From a checkpoint of a small transformer trained on Wikipedia: vocabulary 8192, no biases in attention or MLP.
Each number is 128 + 32 x the weight over its row's rms, rounded and kept within 0 to 255. Layers, rows and columns count from 0. The size above them is the row's rms in percent of the matrix's.

# layer 6 MLP down (transposed), 1280x320, rms 0.0644, rows 1216-1279, columns 160-191
size [ 92  99  98  89  90  94  94 103  95  99  91  98 103 104 108  88  91 100 115 108 104 109 104 108  96  98 104 105  94  95  99 100  93 108  97 104 106  93  98  99 102  97 105 107 102  90  92 108  92 105  95 103 102 104  92 107 117 104  96 154  97 101  98 100]
[[121 114 126 177 111 158  99  65 145 179 102 114 134 133 152 145  84 118 119 136 142 120 104 143 119 132 177 134 200 115 109 149]
 [119 174 134  54 122  90 155 139 123 120 172 154 172  86 138 102 164  84 109 169 119 103  99 157 126 178 101 109 136 162  95 121]
 [151 139 154  63 144 111  73  98 102  89 183 102 149 136 122 111 183 149 184  86 129  78 186 119  90 161 208  69 100 141 172 155]
 [148 189 168 137 133 152 120 168 160  92 136  91 122 163 108 125  84 109 131 101 108 147 165  83 101 135 100 186 137  97  88 131]
 [153 118 119 125 162 161 147 142 139  32 148 169 106 138 171 144 126 110  96 122 133 129 120  95 145  86 111 102  95 136 115  42]
 [127 156 166 135 149 104 162  83  95 152 108  97  84  99  98 192 121 135 171  73 155  98 153 118  98 137 134 153 106 141 118 123]
 [160 152 121 125 108  78 167  71 143 154 104 141 132  73 122  82 141 126 124  79  94 118 124 152 152 138 152 143 196 120 185 181]
 [162 125 137  99 136 138 188 111 168 122 190 174  95 100 124 160 159 162 113 196  79 130  96  98 102  73 132 157 171  93 132  99]
 [ 81 134 149 184 167  69 164 133 123 101 132 111 104  96 171 174 134 137 158 121 103 148 110 126 152 120 145 112 156  93  66  89]
 [ 81 135 176 142 146 114 120 114 149 125 151 149 196 134  86 133 150 149 149 122  79 101 132  81 132  88  81 176 131  91 154 167]
 [171 148 147 118 156 139 138 117 100 132  70 173 160 118 118 157 138 155 125 128  73 177  68 137  99 168 163 187 113 116  25 133]
 [149 105 107 127 150 144 109 108 137 101 170  87 118 131 133 169 124  69 204  99  94  84  90  94 114 135 133  96 112 142  64 169]
 [152 142 156  74 138  96 123 125 107 200  94 120 157  95 141 121 107  95 109 167 170 124 115 192 131 151 156 101 163 113  83 115]
 [131 166 130 154 106 143 136  64 128 139  94 138 188  59  89 106  99 188 111  82  70 131 128 175 163  94 142 105 144  99 112 127]
 [ 97 143  27 155 168 124  94  63  86 110 187  89 144 161 139 176  84 195 154 167 111 140 141 140 110 141 138  82 128 144  69  79]
 [106 185  98 159  76 120 127  48  94 128 147 116 103 105 174 134 172 190  98 128 121 163 121 131 181  98 132  26 133 156  71 155]
 [142 155 149 173  90 152  92 149 183 108  83 158 143  74 145 106  90  90 116 142  89 147 175 127 134 128 100 146  61 118 115 174]
 [165 140 171 144 109 193 196 107 147 155 107 109 135 127 117 138 132 122 164 187  90  81  88 124  83 100 128 159  63 145 144 144]
 [129 132  50 136 155 101  99 173 135 169 107 134 139  86  86 163 136 163  95 131 113 112 132 163 104 152  78 126 146 102 127 147]
 [137  89 128 120 135 100 166  88 184 143  77 148 160 111  95 138 183 112 193 112 146 122  84 151 120 126 151 155 126 138 129 145]
 [ 81 179 101 185 126  82 136 153  89 132 203  87 149  81 134  75  97 194 133 118  96  85 125 164 125  60 129  57 167  70  89 116]
 [138 194  74 155  87  95  81 136 157  87 106 133 207 106  67  66 137 115 103 130  83 188 149 149 134 134 183 117 118 128 135 143]
 [182 134 133  85 131  98 145  89  89 104 124 109 194 150 113 172  83 157 192 178 155 162  99 102 122 156  58 161  87  79 166 146]
 [142 113 160  82 109 171 174 133 115 106 153  95 127 143 154 104  97 190 109 155 130  96 176 159 138  80 162 157 120 143 100 129]
 [107  98 100 147  54 150 108 109 138 125 107 142 112 178 129 138 142  59 109 126 129 154 141 131  85 149  86 127 150 157 144  60]
 [ 57 154 108 150 155 133  76 156 135  50 133 122 132  95  94 116 171 162 122 147 120 141 197 128 111 134 176 130  94 118  98 128]
 [110  73  78 128 152 129 144  99 100  91 135 154 140 125 130 128 167 144  70  93 105 124 139 111 136 154 126 152 157 106  83 125]
 [112 192 165 148 147  80 149 127 126 126  96 209 116 132 105 153 106 146 138  93 150 112 183 126  74 116 102 177 135 150 108 181]
 [139 124 154 194 138  77 111 161 118 118 157 169 169 152 142 111  34 115  90 166 105 159 151 152  86  88 173  54 115 112 135 116]
 [158 144 171 145  85 125 133 121 162 127 117 195 116  46 101 136 139  63  68  82 166  83 127 149 132 135  93 155  77  95  94 146]
 [121 107 181 118  83 134 102 110 143 128 164  89 100 149 183  97 150 116 136 153  89  91 161 126 131 107 152 176 134 123 154 150]
 [104  65  99 195 148 138  94 122 168 151 143 141  98 116 146 146 141 219 138 145 129 100 148  75 184 118 128 135  82  92 128 159]
 [127 119 110 184 119 141 142  78 110 120 138 171 141 117 176 168 138  93 155 146 106 146 149 195 139 141  84 142 138  99 112 124]
 [105 147 113 138 104 144 184 172  89 103  96 128  85 134 128 136 125 117 109 133 128 144 147 181 198 163 133 155 113 159  80 181]
 [ 44 110 146 132 146 131 123 178 116 148 129 130 117 142 128 122  88 117 111 118 121 146 158 104 162 101  74  87 148 150  96 192]
 [151  95 146 133 155 142 153 152 158 127 147 155 102 106 143 120  75 112 121  94 113  96 140 165 117  98  95  84 119 119 124 138]
 [124  74 128 134 114  96 116 151 126  91 138 183 111 155  91 158 128  99  67 127 198  88 159  94  90 170 113 119  58 139 105 133]
 [104 166 163 124 111  90  69 137 118 114 177 185 142 107 118 165 131 152 112 141 149  93 111 141 112 171 138  70  80 139 126  87]
 [185 120 157  96 144  76 134 115 175 142  62 163 133 135 121 200 101 145 204 125  97  78 125 130 132 137 142 140 165 131 120 144]
 [ 76 114  81 135 123  96  95 126 158 149 107  87 165 132 148  89 130 147  80 120  61  90 130 125  76 176 117 145 162 114 104 157]
 [131 128  90 129  97 111 149 178  93 117  96 148 148 109 136 147 126 139  55 160 116 138 129 129 162 126 150  63 140 116 118 155]
 [127 168 153 177 107 160 163  96 136 156  96 187 120 147 168 209 137 193 135  92 122 112 107 117 107 130  85 120 167 179  74 115]
 [141  96 174 151 126 163 169  91 127 113 117 103 170 136  87 140 125  95 102 126 111 145 129 104 129 125 152 144 171 125 136 143]
 [120 166 182 149 125 127  83 126 192  94  92 125 202 157 115 169 107 126 145 105 100 126 188 174   0  69 127 107 137  81  93 107]
 [109 140 119 120 126 108 106  80 138 116 112  94 104 127 166 127 148 104 144  64 189 176 130 168 202 128 121  89  81 136  71 142]
 [137 123  93  99 128 102 123 121 123 132 126 135 128 143 103 118 122 192 206 118 181 168  83 150 170 104 126 109 123 118 201 149]
 [153 174 162 110 164 141 135 177 113 135  95 141 109 119  79 183 105 147 101 118 106 156 141 156 144  86 150 187 166 126 115  80]
 [131 159 139 135 122 125 144 166 159 107 115 156  79 158 165  88 122  94 105 139 169 113 146 197 142 148 123 108 124 135 161 133]
 [ 86  94 118  92 152  97 174 169 150 101 114  76 138 101 140 173 155 138 154 124 143 171 137 110 170 128 134 145 134 142  85 159]
 [135 151 169 104 122 152  81 151 184 118 112 147  97 128 111 103 171  93 135 118 163 155  85 178 127 114  51 102 109 132 152 101]
 [108 171  95 116 130  72 132 130 174 135 143  95 129 130  90 109 130 116 105 117  98  99 119 158 161  95 139 122 144 186 132  84]
 [ 98 131 131 155 146 103 145 126  99 153 113 112  45  55 150 100 168 109 194 156 130  87 130 131 135 152 134 162 104 147 101  74]
 [153 111  75 139 179 176  96 125 153 112  93  96 158  96  91 130 138 137 164 116 120  84 130 129 130 125  95 109 146  84 167 126]
 [126  89 117 183 140  96 217  97 189 106 120 104 127 167  88 121 132 182 133  95 122  96 167 160 160 136 123 132  88 179 128 174]
 [150 180 134 146 159 143 122  81 104 168 133 137 159 104 141 129 213 129 135 101 135 145  88 147 133 144 137  99 154 102  64  86]
 [165 147 140 109 169  98 155 151  79 128 163 108 118 133 138 121 100 103  70  94  96 135 170 117 139 146 174 160 114 181  95 101]
 [120 120 104  67 122 200 119 136 148 168 168 143  98  80 169 156 127 136 172 130  98  61 124  79 142  90 120  88 170  71 126 129]
 [132 153 129  86 127 113 104 118 193 162 153 132 146 158  82 120 174  92 143 103 148 125 111 132 142  88 139 151 120 135 138 113]
 [119 120 135 103 157  71 196 114 129 155 122  96 169  90 152 116  98 105  97 152  93 145 174 108 126  87 170 125 216 140 131 156]
 [196 138  43 106 107 155 127 127  85 120 102 132 160 101 125 152 140  97  98 114  84 115 112 124 132 139 131  74 137 100 121 180]
 [160 158 152 180 112 127 123 154 107  82 160  80 134 154 144 101 220  99 123 104 169 148 121 141 105 100 110 142 158 112  87  88]
 [152  91  82  57 131  81 144 112 115 180 129 116 130 120 162  96 149 167 101 148 109 102 122 134 127 151 132 106  92 144  88 134]
 [121 123 114 216 121 103  88 115 108 128 125 150 142 141 119 173 151 135 127 156 185 124 175 122  41 117 152 167 154 120 138  94]
 [118 146 146 143 155 102 172 122 124 143 153 142 120 167 165 102 143 124 119  93 136 117 114 171 125 128 154 155 150 123 137 170]]
# layer 6 MLP up, 1280x320, rms 0.118, rows 1217-1279, columns 160-191
size [100 101  99  99  93  93  95 102 101  92 102 100 103 100  96  96 102 107 110 102 103 101 100  93 103 105 106  97  89 101 102  93 108 100 102 102  89 113  92  96  96 103 103  95  96  94 103  98 105  96 100 100  99  98 104 115 103  95 114 103 104 102 102]
[[ 94 132 118 116 143 149 160 138  76  91  60 151 153  65 128 127  99 130  97 116 109  76  88 151  98  87 138 160 135 123  91 175]
 [150 104 117  99 137  77 205  87 161 142 113 161  90 110 108 136 152  97 152 134 141 120 125  99 141 186  71 101 100 127 172 133]
 [151  93 124 149 165 123 109 142 115 121 152 134 116 117 105 128 108 145 179 132 167  92  96 108 142 188 186  96  91 123 153 184]
 [126  76  99 111 155 175 206 159  81 146 173 160 149 126 142  96 121 110 103 141  73 125 132 104 125 105 144 137 143 159 148  94]
 [ 91 108 105 109 167 180  59 139 122  83 122 139 165 119 102 172 129 148 101 229 154 137 124 148 121 162 110  94 115 105 155 126]
 [133 154  92 118  93 121 134 131 169 101 136 145  56 119 142 198 134 188 128 148 124 147 108 159 122  97 152 115 185 138 170 121]
 [ 85 120 186 120 134 138 158  93 145 124 114 158  90 175  97 123 103 160 124 208 154  96  65  96 120 132  93 134 114 111  95 158]
 [124  87  82 109 144 122  84 159 149 145 118 144 107 144 133  95  74 208 127 155 146  98 145 140 110  94 121 160 116 178 125 147]
 [170 105  96 153 139 146 144 112  75 147 143 162 103 145 174 162 169 148  88  88  78 110 149 151  67 132 168 143 145  90 166 186]
 [ 98 162 155 119  92  94 136  79  85 110 128  94 109 154  89 128 104 168 183 118 177  91 138 207 154  55 194 124 126 130 173 108]
 [ 61 117 107  71  32 156  83 132 138 141 134 126 140  76  83 104 127 132 117 134 107 134 105  93 121 131 147 154 112 149 157  97]
 [139 166 130 110 181 102  85 115 136  98  85 165 138 132 121 136 176 201  80 124 149 130 132  88  97 177 181 109 125 210  89  66]
 [134  94 223 136 127 128  74 150 120 108 169 193 156 149 138 148 125 130 164  84 137 140 144  89 137 103  70 132 127 151 145 109]
 [117 106 120 169 121 191 182 109 181 146 146 117 185  96  86 122 109 135  80 193 166 201 115  97 147 150 144 105 134 199 169 139]
 [180  96 203 116 156  98 191 189 111  89  86  95 113 112 127 104 153 108  94 141 173 140 109 111  97 111  73 109 101 116 107 109]
 [117  70  82 113  78  92  96 102  72  86 130 160  95 116 133 133 176 134  88  89 184 157 114 132 127 148 131 131 136  83 142 117]
 [ 95 110 101  71 163 115  93 142 153 158 136 132 144 138  81 157 104 155 137 164 108 111 126 164 105 140 114 100 145 119  80 135]
 [149 111 105 132 144 151 173 184 126  92  69 194 119 127 128 139 148  95 122 110 122 120 111 117  41 142  59 145 107  88  95  78]
 [121  76 123 204  66 100 154 161 162 112  79 118 118 146 120 145 126 134  98 152 160 156  95  73 154 102 138 140  61 145 128 144]
 [168 117 109 101 135 216 195 175 148 133 108 145 129 142 163 133  82 178 117 121 110 119 165 143 159  57  98  82 107 156 141 108]
 [122 146 119  31  87 160 145 157 131 147  81 170 217 135  69 125 162 153 131 136 161 181 113 108 130 163 137 130 106 171 148 144]
 [171 100  62 126 121 122 108 140 179 157 150 111 189 144 102 148 134 105 107 194 167 118 145 163 104 165 121 167 111  81 112 142]
 [100  94 105  61 220 133 112 136 164 141 109 182  91  81 134 155 118 100 140 147 203 127 133 149 129 135 166  82  90 152 160 121]
 [133  85 102 104  92 108 147 140 148 196 146 150 102 112  92 154 108 175 110 132 148  93  70 137 180 146 103 101 100  99 157 119]
 [193 144 133  99  90 136 138 115 159 159 104 206 117  77 150  93  80 107 168 129 117 158 185 112 156  90 139 107  73 134  85 147]
 [ 89 209 113 111 166 100 172 103 160 134 111  83 190  96 116 138  82 125  94 155 156 150 168 162 166 154 170 123  99 105 104 159]
 [119  70 145 120 131 147  97 128 113 130 138  86 144 159 132 119 129 129  99 132  78 125 146 118  96 124  95  99 134 135  96 119]
 [102 135 123 110 127 198 123 144  94 140 176 128 142 150 106  78 164 161 165 124  92 107 105 183  98 141 180 133  66  69  45  87]
 [ 94  92  94 150 213 133 129 134 172  97 113 102 144 165 196 119 169 121 177 136 130 129  87 142  63 178 117 157 154 135 148 121]
 [135 178 139  79 103 160 134 123  78 121 132 129 121 111  85 116 137 134 162 105 149 123 111  74  97 151  91 120 107 115 132 115]
 [101 118 135 110 152 179 125 141 135 131 153 145 130 121 128 101 156  94  83 120  89 118 129 139 118 125 129 145 124 137  66 146]
 [133 105 166  92 113 117  83 105 141 158 107 173 161 128 103 152  98 168 123 124  77 112 146 101 115 193 148 148 162 185 164  93]
 [152 158 147  39 130 140 176 198 166 106 119 109 147  95 168 132 126 113 209 134 133 108 134 169 134 146 101  74 126 150 117  63]
 [129 141 136 132 122 144 158 182 167 160 145 109 125  87 116 188 152 187 177 103 163 176 104 105 109 156 144 131 117 152 125  70]
 [117  97 134 128  86 145 167 118 139  68 146 101 117  54 108 129 127 152 108 174 145 124  99  82 116  78 115 178 204 144  94 116]
 [174 150 150 167 100 110 106 161 146 143 135  62  71 142 117 131 183 156 155 139 132 135  76 146  52 168 163 130 113 123 112 133]
 [145 113 178  98  80 101 112  79 154 113  93 172 130 119 157  85 148 108 194 167  74 112 128 136 119 121 115 173  99 105 153 104]
 [102 164 120 120  72 138 172 131 106 143 142 104 166 135  96  94 125 176 189 142 106 154 118 139 119 187 172  70 135 100 121 196]
 [142 120 176 113 138 154 204 191 108  80 172 122 122 118  69 161 104 142 145 154 138  92 179 144 161  79 156 139 113 169 178 100]
 [127 105 115  68 148 163 120  99 158 164  99 178 120 149 129 123 152  97 160 139  94 126  75 115 109 127 159 181 122 121 148 119]
 [127  91 157 131 143 118 167 166 126  66 153 152 129 162  81 140 153 162 157 120 190 118 141 115 192 124 102  51  95 137 129 132]
 [143 101  88 185 148 178 139 168  93  97 119  93 113 115 139 129  98 122 108 112 162 141 201 124 123 139 148 140 126 132 132 157]
 [150 181 162  98 147 107 105 131 136  79 151 105 120 162 189 170 158 183 149  72 117 107 163 102  54 175  99 123 108 168 139  85]
 [120 123  89 131 103 143 114 100 125 118  61 100 122 129 144  49 109 143 165 146 192 120 120 120  38 100 126 163 197 144 101  93]
 [129 133  94 162 158 171 105 134 132 106 162 137 152 135 150  75 123  70 106 133 154  72 183 132  63 181 137 134 130 110 104  86]
 [111 125 120 105  75 172 142 163 129  83 116 124 114  96 150 118 145 112 139 151 154  65 128 132 163 116  87  69 149 132  88 132]
 [ 43 100 163 117 131 113  73 120 144 105 154  97 109 172  68  98 173 166 123 188 198  89 129 123 137 114 150 190  77 149 152 117]
 [173 127 167 157  95 119 134 118 102 113 114 126 166  54 155 172  75  80  96 162  86 121  98 130 106  81 133 124 127 120 157 108]
 [136 103 102 132  96 177  77 169 120 174 122  81 120 124 137 145 112 107 124 169 147 101 150 147 124 176 126  71 163 145 113 147]
 [116 101 111 103 100  88 118 122 111 149  79 107 174 145 113  56 188 122 114 113 136 143  78  81 127 165 126 121 102 138 156 105]
 [127 168 161 128  94 138  77 144 144 165 148 124  97 147 161 161 112 100 103  78 150 156 120 124 158 154 136 108 131 119 121 167]
 [130 129  95 106 110  79 145  89 151 173 130 163 142  97 169 120 112 151 131 126  99 158 129 136  83 123 156 112 128  62 116 113]
 [103  75 162  66 134  90 114 171 187 133 158 140  99 127 154 102 121 150  87 141 138 115  81  82 144  91 140 133 127 105 115 119]
 [160 105  95 124 136 178 170 103 158 167  93 182 140 161 138 167 132 154  73 102 107 173 147 113 151 110 169 166  92 119  77 130]
 [131  89 120 129 136 156  98  64 149 104  81 142 101  98 109  98 158 146 178 186 142 140 125  96  85 132 140 172 133 137  87 151]
 [127  95  93 124 135 103 154 113 133 152  89 184 118 108  96  99 164 216 156 152 133  94 109  92 101 167 115  99 161 123 123  91]
 [140 149 128 151 144 167 126  97  76 135 166 146 124  94 157 171 123  91  94 141 120 133 148 146 151 137 154  96 170 104 123 127]
 [102 118 166  75 151 143 160 130 126 105 158 163 162 118 141  53 145 128 152 134  96 121  94 163 169  90 139 121 157 159 144  99]
 [181 153 117 108  91 144  84 108 107 172 162  61 142  63 117 162 147  87  86 146 122 166  79 116  56 177 113 132 102 113 114 171]
 [128 179 163 125 158 212 148 159 103 143 146 138 143 170 150 123 103 143 169 134 113 124  85 138 106 137 162 178 116 147 137 142]
 [105  97 145 156 204  88 145 148 134 153  78  94 128 135 172 160 141 161 113 165 129 181 122 123  69 138 153  87 111 114 121 138]
 [205 128 166 131 106 110  97 139 102 129 106 155  92 148 177 132 170  87 120 119 183 144 123 145 178 106  97 123 102  65 118 127]
 [118 131  80 151 131 122 151 118 161 165 133 130 109 147 132 118 124 136 187 138 160 143  85 153 104 120 170 101 122  98  86 169]]